From a checkpoint of a small transformer trained on Wikipedia.
Size: width 448, MLP 1792 GeGLU.
Training: a variant of SOAP for these matrices, 307M tokens, 2340 steps.
Each number is 500 + 25 x the weight over its row's rms, rounded and kept within 0 to 999. Layers, rows and columns count from 0. Numbers have three digits each. The size before them is the row's rms in percent of the matrix's.

# layer 4 MLP gate, 1792x448, rms 0.145, rows 1279-1341, columns 0-223
104:503496518564550467484501490519543490489475499511527468492480496486431505544480534479518465512487499503464529510516534463492549488498540508472524542514501545488511480477505526520553508521472514493478505492504473548503452490501530480529497481487485495527484543476499496497508527497470468506456456466481476521505520514491503480559493521485484495491521520491517459475467472517502549465486526469512522538500524512485461479542524502513482456520498501488508497478507478516523477502506503476479435501501469479542473505506530504475485488485451522559489520520534482560516510506499453528481537480545472506480500483515481537547518479517522471492484481470447543509531530478484535486520
097:467483486501431485551486510457490476514439535498492519475515514527524518504498509527485514498470477485506499474493526528459504532485540515515495502488523507469488464500493493480509513508540457442536477531514484527507542542488502473537488478526519515515485482476460510517548509531441522519532497472517505512436530528466466492482528478520466477516568451523518470545476533501464497532544509521509480527430483501501470513509561473491570531493501437506487504539505472527487468478428493536513497499485514519528458531498481520484478487524477510507518448511477480536473501491457443448524512512513520527506487497549491470473521480491501497477480490491523515523520480527485461505498
104:474483493440505511487497476491473517550521507499473513529496520515506511470487503498459502560543468511491511531481480490504531514498499505452510514504535494495476494486514483506504473511479507526502501477513476444490531524451507522513468480500548512547503499470480496492487522468496496574490492486551535478448537457486538480485476515458526504498521465538518492503481514511478517504517521488516506469480511492471483490500486499485474527502503442459451529482535490469525478493514474507493462482442482466549490503502452537487511485509507501529483487482472469498513512503491510476514504496516510486482445487497497486531498507463492494451503523502478464465506522431517514480500
101:531476514501534484492525479562501503451524496487540486499496507493478522478491514495492472482473512484520517474496496533544492480482534470494483505461492516512501510458496513495512476547486508476464496490522502530504541468514495490483530493473505501482444491503483497474450483537489516537479510501498468498465455545515496492472480538521552484472512474493477537496528535475468498535489458515509515487527468509477478534474535497496509501484489533467547568505520502498513497478484494444486466495499502525550487533456498455484561489496464485489479473479459523520527526483486525456417488496523485517510464487513525548543482483479477467531532496483468502513485503480472483475530
108:497492477540525468525454538507559529497490505472542495487504525539540532511457508485499502474514486467490503512482498539502495465451516541492487467486493463434495450507481503521475519485542499505470505516503501530461507490502524487480488498523467491524481498513505513516517506541498493507472483523451536442499485502525491447507539504496546516503513474543492518520501498525494502516500473522459472479507484521498515504489476495476523518507517462480473493472486521498488469532490559528506477511531527517547513468501499460494493474466483503472531476534526503514480488467440492475524503456500506475504516505543515491461539500541540559460495510495538492457484508447509483481451
101:474486487554481464459513511496496483445527498499534460485483502514517498495542499490450509455441463537492503521515499547499540503529512507528488503499508505537502494487502496493507523530553482524504532450464534493454482505478463469457531516494519523490501494520475477481488519465514461465537497484517558510490464499518496478448498538558482486479511512471496504513516513484551531480523495503500495545488472498506478490472547553515481471502496532494493524484498508470490496474460495476488464478501469533469507534547415509448504542489502555536509501489519463462476502514518514488489427497507504495465446508540471509514479490508527458464524499478499515510533500516444528456539
098:557477516499498472530471473505479495495485539443507502522498514495516469507552526506505515509512525521495476537481501524491519500518485468519537517451472561509523500477481510455499484495527506533499508523473484553475489453492535450469486523487508516561506512506490457560524496517456520494515483490536524475458498487539530450497464508496496512483509483499510484484467516508542483470481469499508509496535495555501538472475479513522507527492522464469488507457504518502472510490480483513487514507490531510500511461538479487498473490488495494516519483467518495543480499473452539463521471516506545527536523548501534479505514513524482463514421495469468511489518463527444540474519
103:513492529490537474494468482478496507491469494492521445501510521504529535528494514464471530514485484525484530510491547511455493533484516435483524479442525549493499470503520520520514507475464515516506509492498519505523535543544501513478509486474512500536528526497485529537483479475526484489480563490512482438518552525513472536496486511527466502517496520453522516538524503533488457509478491511529488498524495523520520501477509469459493492547466510522518512531491460506530515488474491504434484439499521547476492518511527528480477490488498472489484529444490471483490494479496483434509502506558494510488510493509551501557516467473455489448524468514488506515535477499473559481492
104:468510531506451503482496513479468506522500465480477490480527462482524481516523496482496535494528521500498495471515556497525549460480526505463519496486527504512562494471526510522492466495473495508495572482452514482524498498480467524467500486482488449507504490537456473521538511499515498509478491471486534527493515507501528500513490512473522480525520536484504512540494493530491472541511516517506501488516475533517520525575493442501478499484486514509502501444493512494473484464500483472501496489472530506502528531521482498510501508530500521495477501451516498459541490468516485489513475486473488506490493518516490507552496486492514479498519495496510460488483479486506538519503
099:511531504501511489521438506502498499582523537481481490515506526509460505450501487514501520503515492463485494500504497519492541516545507540531490475498536496496500537446532495474497450483476519519512492502511556492529517532507519527465541467498498482507482478533511517492479535512494475518506506491474480502514516484503543431515524529543482467554501510502525495485500488497553534534533517478530502458562488483523479576490504484478511515496454453492476476502507485530498538501482513509503497474520532490464499494487468494528481496503495461497515483467493498519501515506487530521494493536451495477499541518511514507502470491479500497506463483519465491516549480498540492539497
096:523479532478536497484484481517521550502463520493489494487485464473514486509489538461480518493527481496481493472529461464490511511479512491495516533479489441535508505459494485480482493488467522545515572470483505450493472533514505509480502434496461470532486524531469479499511527500492471509501533489521502480504500530489479513489561517499499516503507556520502526526499500500498516486488479500510532530472517480496517503501470507520503538528494505540484498503479504539477509502513539510496506556414549481479497517517473457525494512526501525481499492530482514498517487500527493503491521522509550488457468433521519498503527504523520441469499509504532483485490460482522555528440
106:554481524494513528479502519510520501486520491495510475522493548551472504523485530491498450480480543503511467474511520493499484520493505506499472504423476485490524488491497525509468505527515526449557551512508513481537498531509486494521479512505484539484518547491525463501461496455455498492508510526503567529441499489448497469539534531503496486524502539488500478519508515490487494517522520501437542491482474494568479556467511517475512506521488493511472526495474528549517501542457506500513481469532533550551492533498483506472492553450476495479522549501499500512498509465516482530537489551500485510459532501500500529468514490490536475501510521456548499484502489508539527512502
095:497499453453520486521471507522452486508493474507490520527502538517487530468491518542524554468480522518495501498485483529508523481526493506529441533537490517477500485496496490495516480496516517510497477466558521488542490483530458482487466504501509498473490521451508489456523492527490537515491462516534529522507455537511475511484500515553480484460519515496479496465516481529471509500510516514476474469495482496498446495539544528475502500476544490434495512555502464526548520521530515522481478518508487468545494483506510487493501479479500538519534493482497495496479502488528516498525513525450566524439505480501490530472502473502510473517563516508506494561486524476495518451556
104:550544487495510497464490512514515485494469483485544516489526438498526480487533488517494478470468456521536513476507458519521518493524509526487491524507489503503458494529569474504491511506455511509499521465519522503510464476485503509501492512513486533498527488499511526485505491476481467493497496463498456508504538514508484484516491486453491519477484474543529463499528512541478556497494522539504505482500488501489504535500565504462535478464465518550530537514512526495492504490504480491490496475490471519513553489479528512535538529513507498508462500495470527497505485507489473514505478518530500511485498520521498476480495481529492482478551439540504474490513517441506553522482
106:496463502538486518502509534531451524505499466478469533440467459436526486514469525508510470517515493496519500547475535496500464480494542495493512456535491533493480500528492493504470485499506457530462478511489513481504497473506539528520495428463513493463474522527496483462534534539531506521448485481478513501533494488450517492498473518526485469475473493532467480456517480519491564522530480479493512513503488525489511489514512545493500465495506507523498549511513499489523511479512471509487528520510470515503478486470440476567529492491456527513549533515492484519501529474528485483538496499505511509468501481481529472477480513509491481499481475533460436440523492502497501514473
097:500481526524524468519495504518488489444462509490517435519487493493486501464504482516510531540490433475474500508491507467498487504480551503530545480546503507498476542491494505510504471558482519521500538512498512463485532491561460521511503500525475534561498513452528497488544488511506534476429475493510514501468513517531493495464525458523540496496504496518529495497494480502531520495475517508509519496461535484469502529503526481555542463498489483516513493482486473542507476497467493530475508464482488517492534474469514503549499515517492527496528524514509513513498525508502532500488537496506472521522485498505497484483516488502514497517480438511500479507508530549489473538508
097:476544504526488491498503489488535471522475521503501475484508462510476500463497534487533508487489531511482530474484535508513468541552524517481456448472522469517536447495504528566499475451489512497538493482498453485486452473502501491482526509527511466506519521492505500527515500483538494456509505540490524499548523495482541511529498465491496531483452477511501524504458485495519527526510472525503547528498512501518478474464557519523456464439487545514486492452513488512467495505473484490488499534489519535519546473491468510490500494542494477528511479483487527470496493488471483484507509512464512458464466506456498537507544470490463470539458460488504512522490525468510522499496
094:482478505483491467506495511479510474474529500515542489490528507471523501511503544499506501470521448529508514527449510451449510473489524529534509519527523526496474483513499516516493503515493510506468479534475521485510521466459495510469489538511490489509518483488523483489526549502474484511551529538447553512499503492515464467506489505483483514493489528533470503553486533488536522456485475472476536484485481472486479455443471488507511544466508557482485516493451511487503522559479509499483459483489515510552533511498533500481503531521491479511435526501471516520443493513547524526540489534510515497529500494527502495494491471493515516551482490504519514489464537486502469503495
099:537448498464503504482509482493542488491491491493505498493516500494467514530507535507469501501453465521542477471513476485507509500523518512494534552464510520470560520527459532511520493511567472557516525522482485504514467491479469482473481527524489528503505489508513469468505568494487451489513495547518527471527551493498523478524514490461529475526509505511553491520516524528505510499498515576479520496489502488506477528503466545507495486467511437524524504492504501463504518522521480444489516497529476533507530453516463527519478514501487477527450541515513526524447498506508511472581531521453498483474503491500476494499506507438509489489481498532478519488469487515505499483503
097:517525489501490506525503524499521457534524474477475516488536465526474485521507487516513450471530516513494498470494522485496495475527511495490488459512512543462485518520510455520492481483513533534482486501532511485532461502506470487501482485523491484486492458513490486483502543499498533515496471512504516489496477483461560501508516469467500553482492487508520507531473478524551552493527520449572478465525512459474502483484508513511523447499501514474487503565447500515481526496468531511521512497493498476513521497500526512450471542506465475502494466460489492499484515501543512485512507456523483492504535470504519510485480521496489453507466535491527536546483505508551488464491
097:506511515496514520512493522552479487538496509531494479460498460474495536521495500464451503490533491489517484488505509536526471504513498509481467483496538489487518469517499492460472524472475538502537520527502485460501513527511512514492503510497511482519529528501483464514499480516474451503482510528501524568459542472492498536504540500522532458543476495498510501504568510506524453517533494492493480515514555467508552501504504506497531474479471503485481474522535490534514493509512522478512475481506479465515468515506543526502468534508550478492499501479478517510497470527470488510546478535503502512479478441516503497510489483511514515510530538439546453534501476510479555475461
101:473486517482473502533467511449539492498525485506522479495482532483513472507536504477549490475480518497507497498515498467560512459462497456544509513517456502476455514477501485503543513488485515453520489460498504513489551499459517504476512463519500515525525514466507479499510496456487477480470550531500557535504504502510510496526459512555449460499515475515510523480512526494527536509553457392530471533482490482508497459471561486498460502512553506503530522497492504443464504524502459517515508466498507495492474546508498473459495504518540475453477502503487503500494541516520504465494500506489488482482508505490507505516469507508483550475484494533538527521486486490508505499507
105:517509480486482471461530475480481550492470506508491484477460506473472492504517526536470466461513485548494467500510440531482490498494475506459503505520486498470455477522503542562544489493502461516475495494539467500498546541490513461470483521536510497483534501516462466472556500515483464468440442463513527487527473493516523548547505498548470460485524559507486481549550520481497546511542480431504519502506516507461494501492484512529515508517524511482484462513532506534522473487566473462490511543500489504518502510531532467504497539513469444462535524510482510486481485534512480496541478484506530503482485479501475506510490506473484530478492502528468460496516514499497494496427
099:511550495512537507524488485504511556471521507471490495544483464494520517459459457487450486515475515472474490575455521480480497530543509491481485459482486509476506507499501473520475488471505471488472498523488478496542523519493490445473476491496526478535486460518477524505499508512530506492505471473531475536533512500496506469460522506517525486541475455492521527495506493502500486496540492484460517492515500470504521510480465498498458510503521512527493564491488511495511495466494513518498460538466442439460484467487467483489522503544522458459459477480484531509490519506532504478474493469504498480491503496490490532487547441524490472531490477556516515513521495510520530475497
100:487455524494467489548514522496506488516504504466453506482467480487514536505471487516477504473435503487492519519470477501510535480476486530498490552488510504511490534465481461498542461521513451537507477464475498508489535550478521433474505454508478522453514464501488521469493523507522535486461515479481494524551511477505502533492518466552518532485497539506469498503518494512466493505454518461534485496447529470471481482484502513474488515468507532487515482468465488488523483499514469501504528512484530503503489506535465522456548478513463533542527495519510489528501530491516502526511499523530502525497536521488408510524521457533526530455494503523458535496495501497509472472490
099:492489462469487521506454500504463468495500486507509456496509523490510487496536493508521528499477466433472498498533494507481476491464492502541491482470489466519512521456547514529497516480533477505477489487497492523518508484522451505522528518465521511470563494517542480503504502487506508541511548486484558491527433487471443427480506466529472461510508480448550494496478475481506549468494475484508515514475472497481488543481535541530504503475506463519504484480486498529509469472472550490548511541478544494518519531506469508465497497486503524477559487436532502476539498516508481534482491508467492510518516504527526526513508519456540552527545523487509509504512490509504520505514
106:503510522548492520528476512516496510459480500533512467493444488476515497519495504503527481496504543462506456510520569490593499526547509550511484479476465451559496482493477549501527491490498484510463515459443500513482503471478466488509481499499496500538463485475505495496509490541473490500490484450504495511499497518511523503556517516479528515539504480519506492533540513534549477484506491503522522471525513485523504461498485525435518485489558521531472509496472519473492468500520530488514525493553477530519519503522513514491535451496480506538534518420513498486516464555515472525476523499512498525546478534503485478505486555473522510501513479484499520505483463505519497530447
094:510501513537540489478463488496526485559463478481517516513530537506519487476477483518488530485508515498461492491467477515488495470496526505551530486526494548464539522484460495482550536513465541503531509480507470498457472507505475501521512440563526539521525496534508507527529542528476503469432489524473540485505476514513516505538524518522492469491507524492487525497467553492537531477522470471488485513529525481500474487511505507529496490500473478519497518498485512493490509524510502505514497516509510529489549456541468493501453491520464493474548508508538525465452508506477518488483505505496511494476452501468455501496509486474482500514487521502485561531499483501495555485495
098:474466489507486507459492463534475493487476491484497518505454535522448506528499505530483492555542500514507520507455529512507509487475472504537466492528492498453480514520493467486463521532512510505515500529439484477488477503512518514516481477529532532508487464501512505497520505474473521484471529515537491481468541481513496499504486557534501484489506463535513497502472536525549504535516504533487521532506479532480517487490498545528485517530552513499514463449461500539469488466495513486509507502491535506475465494468504541484534432509505523505513437497472477491533513523502489535536567529507508489508483498473540491512476475497465513507483496502493527459507472481514480475503
098:538509554511493492511483526535498445487503501475482490470518495497519501520522547522516531514466524494477506489567516514484507511522515537499523486491496522453502490529476506516523513536495458510474498526524522501511469459469470525450491492537502500479521511530503467510474497485456496485459485487513450473477496519477492521542504475519508473510503489511525470485516491515497492514517463498480505534562478509505496491497497533521498513486498509473514527519515524496555541449513508526490516467520465516487529504484480499500497510461444479495501470517525486523500535489503466472492499515530464476548499500475501493517499514477507537517488576503440479465495462518447490477490
102:469508510556513529474511520501476494491499452508490525479528488511474510537453498500505499489495477494488478473443487504500499507541496520510560547460473477552529523492471528454477505519532520468515493521537481480539497489533479486486485499509518541472509550476483448490467470484434528511490498498495515479526468497452542520550508534501513503503481501462451505495493538494453495440575501512509473522519486454518490462503502506490458513514479481480506484510556524539472507514545510477522474508518519512534537507495483500449489522520486528489498555474468537502481453518488516491539466522538509447496519490507513489520504479497512484523471529487467508494512436480459500504497
099:528488498485504541495501528458508514498503481489525534478475483538549480479477474485512453500466528528504508466542488493512489500499488524447518506495457486547516501468487498511498498487493493491524477557501488471536476512483455516503523520431515502523474529493515476499487536519539482510496529509509509533486464537468479524518523490527516539491512492498484461504501471496526446503532536539510487493518494521463513519485518523531485496496512476544504504532480505525519492508453539505469474471490552475506512543516503522505471515475497508543524499492468511533497488457502464514490467509500516468514507458501479520505504507506475473578501510483501468511498533501498485515515
102:553495484517480505492471490509519499500500497487499520466503500430494545544511486516489492520523492514488524513477472500547509509503494493496488477486458544484508507485460502494512480504476505487492497496519511509492489448493519519499485485502512569477493500485526479496534479509544491473514488458501521508493527476479482507494487516532518475489512523501529549474488510524486515487499535485456510486513512476490527460514479436525473492481519480475504510499491474482466516471500527505525512453477484547471513491484480487504491465559499460528521530536499536475499458464485525499530540459517499516495471468497477543456473478497502524498466501504499492529504490483524605493495
106:536506480475438513478530472485539529480552505468495523535560496515476500506525494466501510421494530490475443510496478462478506506486493517468527515524505492517504513503496461495552477484514475510510480463478500468518463536486461494562473492432518501486515516482498501508514500538541501525509511516503501544462463469511513494527534500475493472474496506493472515527484522516502531511540489493527492504470467517531487509477510494487519511526490505488524495533560500515523513518532487506475505489528494504480522502481554482468490485496495470529488495524522478498489485527461479516523492475548533484536483510517524490560502496487498512525490483482537499489504544513472501534495
118:534460556492546487501511477460497501534501493452494531496492522509471501496508499500504462476518509479471502489527516478496504472482484487509512472510541505467507507509549535513540508476529514495469476530564430513550508447496461507485567557497465471525489493505504541503470490518467496530518489519510504466481506462520483506482492491511463518475505478457489520507534514496484549474468494507525519475511522485529505512470468489500487523494506521462492534460483524528514505515490522495488467503504466520488534468514507541500471460484491472548515457497534470521506483498523521528539507511483512469509489501557490462531458551488476505504490495514504531509520478508511534519459
116:452484520452500499485501478549485478482502498498516520442504519429493530472436557496501497481463488446463458521527499467528529472501489497476491514506511515524524508532440495494500503482498499532451524502517512496466497492530514444454482524527480504467524522500498494482477481499525485490467540506472455517481549472453536516496496531441538489493517467522522552538505541518516501502478484482531487476466506485483509490499503535519490466480496495475493483494473487499483510501541500518500459509501481511502509460506540449481501515450491478473485565508552520495493505488468509520516495481463536472490491508496564509489465492498511484505506524505481484492515497507546424503522
106:489466499493466484492494524482513530514520476529510492554513528450497465495477466492483500542555517485484500507498514475470477457523529485503495497487496514544506507477515488482544493522497539549460509497470537488528502472497457455524546501455503530485498496504440538528473513526538500560499453477473490520511510492506519529507470523513513506535481528469542508551476498586460460520497505483522534492519512477469539494526467531506510478458495539448483516511494485481496520503494522481483517477465475476505533525518498559537491491541509509490503512480476499470566517489510472479525531446487510523473510504495542484456462483446500485490525512552534454504499518508512551474524
098:527506459495464516510473554447536481508486500526484476495496490564492490491486529483500530490498503481504516481554479461496526505465461493519502494517504509503514498492542542516502562490482475527505509472501505467535509515488492495485496493509529518492516498475468488569523473495498476491531482458556509543511485515499528450447463480474458486480458509496474516541508484501499502472499531484485425482490486468475513526514516482528490463466471544456509485507496446470513509524497519517456501495521480521502501457510460492494531513524505547464459527539503518486503563470482500526523481543501529486513443564475512529450489514553470514509472520489528514507515527506461509471497
103:501502490535481520451516500532496497488532511474499482458529481500513486540518473505512496499534509536448476560516440521493456443525503529528494466482535476494500502489469494497469536508551494513490533484501514484539480527475496518502497532516495500510480464537485471485521482483480493504443538489553519452482500518496512510473470481472542503522487517523502508541544511510474509505483500452509504530514518513518561541499499532487499484506525502519495500554506486503548485459472496531474530485458532520497475485503461486485498527517481466517472489497491503477515471507483547506488511463463522508439516494534502501506515516559512517502512496474538485470450471481479520497512
097:504546505499483512498530549522488513534488501478485474493482467501504460453471516478455522455491519542497506532452456511513450521481499491478480494502509499516508498488493465553510533481455479496454516556462502507492492496557470446488508467460511447537515486506510525475519507465501513493476507484484465519497446506527521501489485505515481459517487507511513453511505497484546514495486467470513517500497522490487504506507531499509506493542522507511485508468504485491496524510515478487499469502514449497478508496509509491496485477484527504526464482490490505555512500469492540506526540455455491516551542461516506517514486485531491439468524483479448509483480512519534488486520
099:450527548491488483466508479486518477493507490508521448513517524492484532549465435469498528492500468516511497501488469509472532508479460557492508490508431489585481490502532502492496500493482507527524542528521494498480459494431557515500502510496497520486488512470518498511497490502485498527562477508554523520485490456453495483485507507533496516520482534487490501475501517475518513533477525465507524496433473509519511490495495483492452474479468480503489539536458483523490463537438499480477546488503472469546542504555501501497463441530526511476510539505502448476513511463489483499483488486466557509473478502512526490497531505533543506483511488477536483503522506514511519501518
097:500529540526523475496493523495490460518519482492504488539513509521508521468491443467480520522524520573516486551542478483485484496474511484469520460474509492533508504495521486497481455465461492503496513546510521512501537476474485492497480502526458486477510505539490479520539507459488504505513496494545522454487461471487498488497509485494530468430497520496526474522469482510498503509484468468489525498539545476476501597499548491503479480495501500509520519503534490532532474461510501469493498505532534497469498481499500505497532541475475515506455476526495464492505493489509523527508496455517511505505471527484491484501456480454545492507496495496438548510452465467500466498520
107:512492531508534538503527467541493529497492512555499510471506484447495511550507476521470525507507481505545504489511482516456571510470518502543522514493502490507539469495517472525494499480498482487508455496498487433464495515471536483454514482493537465545510522514470507461494502463491455520491488471538494503505476524497506480468479523502479477531472494521522509493525487473546478499439459522491526455468487510512468509464510503482508507478479488488480498515474498487501506465531471522488532528512515460516492450506502516554485502472443509467502524485452517543517498488522544499472542498497487494486536490463474475529512519530513498524485511517516468500504516510445503433470
098:495510469504501406498476511480504494481523482471523513510489460480506490508510431519514526499500517500518482496521496518460480488530543513455532494556511457526466483499533508447513527493529489480469471489465464465501501492503498447531490489512555511439505488495534484464470521535500555507512470508475541498488505506541517483480495509535480502494519497500526497504519531493473520512540508506548510533478507535473495492512473436476504502468528520468494511497493497495511470441523536475536466498470501482502477564551506489508454479501488461481446498497562535513492506486522532516457500542486523472513480492518498476527500484523479512513512495501471504524485524517530469480508
096:491480474508486506495524471475483513494464507519521466486515484528506508466468481488469497468500462476462513535506509493481462489491498492516488519472460512508497492481508490467496496529561528489541498558520465472484499481472545517486508530496531501461549469482489484565505552479494514490533464483540482503493413484525480540482457501538513494488492493484532543482495500459562508480478507527479462505527514466509494477526512518504497490471495548514510539479488496500488476508501524520480522502514511514492535510521481485483531491441501520503540506561514484534500516545501541507519493476527492491512514519481485492500471489512509486557522550478522474493519521534494491477518
100:454534443462499491479481501521550512537515497482485483522451527539505520530508504570456485499486514499430495525458563513555465469473482518527514508496542511488523469498490488465491500498539497539492477508523485476550496486498503479548494472480523510523463548503525545488541521504508539520491475513519486502510533483494468495461494471486479547500547525524488501552518519476491465477488527484484460516487449461545500507460542499514516503488482497500541518506509507510491482475482521490484496474499538531517476528508488484505470473490496532482485493511483492522495537532488490495501519480439485519509530486507493480468505519485490465472449515477505509505505544477503481508506
098:507481495524510510519492514465549435520465560474442474529485448503473455530528458516489538493520531487450507530512496510480480506482495497503508464493523464515486488470496518471461505505502513539464500510495527512500467476496528474512544474497485555490529457523505519525551486538505502508519486525554509470470506507495518492481541526533511521517526479506465520502485518510512533461482504462513474480450442469499527517461487481453499469522524485532505464448549462465507480512480498484521541501472537510510512498497482503496492431526477510465492531485517470525493477486496507470499547532463524499523530563541509521506534480482508458469486459476525490529474511468505512484515
107:540505496536512491503501463527491459559484487470514500477498538468510449532504479506472514490457493533479502485498499523460493525496519533494513495509508537538513495502491523515513541505505480459536519512481489487515496523483488497481466504485524509500525443496508528503527484552466492496526521538553495484430479484483494495522503533484463540516487509487490505482509501503522534525501471494461497532531499487541517478457505520547442478523515551488485499530527469504485493470470492485531479502524502495459484536505496480551479464491515542514498499503480460477467470514498502489508502471486463505535542505476475517484456477545503513486481500501536539493486498494490487494488
104:473549476518530505523536525506504486466468483444528495473516485487520500561478495492495492525448522519559510461499494526524547532518495543518517504487520520520536462517481470497534491470545494486483462477449478499492506466525522500499530504517502483521469517476486520480486460443534525528513428482516526460501495504521498464503529524504478457530497501487525477487459502536491519517497527500491515507515466519506532491540511458468477572472464472514527490504456510518485489476506489495511536515531528461460474491514510524487455472470491485530487498516496480483533513507496471515458526484519456507481511482516504425538517491524514533534527485529488502499481509501452517526516
101:515526502515473490539494542472501537540465520510450461499511513497546490473504542481535505465489497531493539489506514489475496503514523489486521478498503541487509480490468522506521462475499526470502463498511497544514476512491496536474545511537504480514487490465480450558515468527497506480486540490534490512504514480492496523496541542488508539466482537515450503483504554510506494460497508505507479527508529468497440457500482504525498489532525504503504505504526485487489565509496518528465489475546529485528517441516496448484455487525478514533479492470507487496492517528489455471498481471495500528493497516513486481476464472495545486498485476505477516532517555492525516519554
100:483488476501551479518492495522490515524520521469465524514488515467496509474504453514481491531499491504483466502484475491481466477546517493490488506512495485499504512508526497491519506533504508515519497466492538510500470501522462497476499487490475503436478517492502494501551491482472502457527458498531491457496525514512547515521525471560500507497533495511519481460495496497512517518496453480473502502477532484536552560527500504465477502498513483456517531479537477540484524518494508509491483527462481511496480485421513498540503496582501511520529493480447535538485487440531494513510505518486511504462493503509529491511517532511480527475514530539490513489521477507488526479500
101:495530475500497530522534510485523500520492503507480493444559488489520478539495505504457513475489477549509477484505509487507510483495468478491520473498504471514483482508509508464467528510485486452499457522479511554554485487504484496479527536492498525520478464456488537451568516465507489464478453501490530500510494496536529502541494523464517496513543487479520551512539498488479524524496407483516468538502490496479534475514432499492501513472475498504476522515485483494534500467441459500473523566539485492501520517462472498500520486504485494479503471498498451477457475464518495521504477523486507539530490541495480493462504471555531478503520497490488516547502510545506502480511
098:507481491521495506522510489501522534468453490500513572492482503518485480495521524521490579544470481519487535536457501515531492462475505509491518445516521488512546505486491495491492454483542490505529496499478548501519471499485505500458535493527494507488491492505485502504523546481492461520471517490518475508497510477506521492530473490495461484495469461491439499497548474503470529521501444500526541482522486495523514547514484483536528485484539457488502504526485501474512553466497497463473514495513520523513522501493478481458519461508506500478518471540465527468508489451495491481511477493473518535480528540511505482479499486483423517472463455504553490489471501490470476511464
094:492414503488490473483458543483479484493525518523492499516524453467444499518522527529520487500508527512478516522492476492532534502528508463523488466471536552505502515516495445490502478471480458506532520462486534557555487500537519492499478464501469515522443506544479526489508496485492452475518501520484480501504524520521502465464419514523508484499469485508459503497538492458544486465496462475528469463485458513489477527548542500555522509508511530464486515482547479500486530469451481502549540480514471528491495475525476518459512501516516483491488490551512498487501477492530556512480551518488482504512518504496518526496439464526526501490487535493464499532485512476500448521484
105:456517527494487497457516517466526498479505523520536504488510485514506471563462504514485516518491529467507431489549520523478523537551534501533508495498471471534515501499532563511471499471514515511492517495453498487494469506465478478523538493465457481483519491515497506501511508542484507502507508516513513475508524516508509509477479440506435529527489513519451478495544510539511495489514467450497503518460499493542528481466513526525488496497426541483476493465456493511511519476478471523504476510483473523473552490483500490474475510482546489496511506494503500456513505456507503528462490557482506498505466489511514468420506485549508468533508478473501499497492464496493462456493
104:518524466503508509482548480484498513482482506542502504519491519483532478478515479512452522461539484463471478533488471502514502495487515495521523514491476493474491507471473523452451476518501487520474526481474493471504540485479503524525519542504488519521541473467460494479466505505494529500472480496523494521516468491540468517514512489533484512505496492479474505571510519484526524496537550483473486512495523469505517480509459461480476508515540467519492473488524498546470495520558434549486501533481514494552486554464482492519447517477469518506498519532491512521438512515473521507507502478490476491527509527532519498558480506491482501474508466480498528504493486501496536503522
105:497526519470538525507524539504479571455492487491520513495493492503528473477439497459540491478520491549486515515489547478485527495507536491505473517449512484498501502505447481524523549509492483509517523491472539552497525453499516508530461472507455484490501485456485502468528492474458516516479545513470536527534498527499536466487499492522512498513516515467499492513522550465458551491506473487495511529475509482509520467499512483512456528529517515493501473426488530491544488512489508536518494498492521490470482438533538497471479538487466539494498480490484495516525543514513482519555528455502488452481501503484473494473453508496479462478467515474474496549478515504524509540462
098:484469510482483459534524475457494537490503547502476475516505495499495544498518409488548491505504491534496491461518518508501488488519504520532516493544490497484538497478487483489504534499525514492483520511543470509411478535479474489522502545519525523467503484484543485476490496463540523487517495491508502526447543487506476441481497542502486506492508509468513497507498512465508518527504505479495496480526459496501490526494475504492501507473486507526487470449480511515527468461536476508457454533526518492496468468446503461523501507493508491516526504508476552482462539516490598504512467487521511509539497510479476457500524507512524483511474465471473503510496530513507501473473
098:530488509517502502556526543525520515512494490500537519470475502533507536478479473514536465507495497491499516496539492487498528543510531505513502496534513484448528523512503461500472466422491556504512479544518496527493473501470490501503480494461509457532528490477473511526469514502505490498476514515484500501484533501528497488465502509476530538511567468485465481485503485530488480527546496473533483503476552607502502511486462484496520501478535494458536560497566502450513509504491538479446497506544472471494462497524555495501519543512474499509456497495467471531488476485478467467534489536496489485504539503521512469528507510541490501504498474491502529516519454508516515501502
107:494505532506500513487518480506515502515501462546522482532529539472467498503525492491551524510438470515453518497506550490484522455544500521505517504497512503482486524482501513506511499530547482479530481538479482539468520498507534511525494533500516487458467554538529519522516489473510517527482482500492487481518501454480510490486536498413529511505489523503486514469510526524484526489514501521517473483496530531464511481508527458514494522508468527500489514482487541520474493551560469474497509492482537490501541491446472508511504485502483505487492481481458561455492521545539498483481540513458523486510507525490476502498485499480502500448475501534537496512547466515477526460494
098:453514500488491468486490482491506504516442507478529492521528492497509514510518501517542469495520525523531525461491511510477540534469493542513448510546521534454537472494540483480516461495510485455462547508489503520487512497499493456452511505512473526539466511515468534523497485486488498510464461478533492485525522483490515469484479551507508513504485516493526481507510520508484486523521541527512548486505522463521538527534492453528508502485492483492499485497467514508527450502479473509491489510514537470484461533513526488506505514466499488517497501511484500498516521499532514467517530536496529465456513464495493459527494497536476486521461528471513504491481509542461502453493
098:481534479520502499524515519485436440519476483493524507470453488463424498531508514461482500494505478490517508521480518492487506508521529484491539455486484484502511498530553475496488513523467519522479500515497527507532505496482512506458485491527480498478441489477447518511479477492531489512474493533471533496534520496510527508503501512497491498484456500482487510500469546554490495530526527507535537512466514513473506516507525487479463514506523473509493494476495484493472480467497461502482458503464505537528506494529499510502516452563478491507530501574496496535521499482458501481456503524483514511493522512467493484526496507490494528539533481495499528475476517473495495483508
096:529518461481539466483497503503482495467466501484547498466531525455484547501520547510512492540475533517511447481493480491495521525500486474495517517521490540472512471529480522493501540440483448489502492507468481476514504502487457504484500456465480512511502538529501496510499506467526483458487434474524546505511483547514568485449493505481539472502513498503543509504477529513517472510468477515499507496503517507493484499508465468526483517498514517534562500509490534491521488461468526474479430514501500494479493497498523514492510507503493510472448499520494445476516507521524469483527491419513561460528486480517516519474529474521488506497501455490464505480500491510483480483549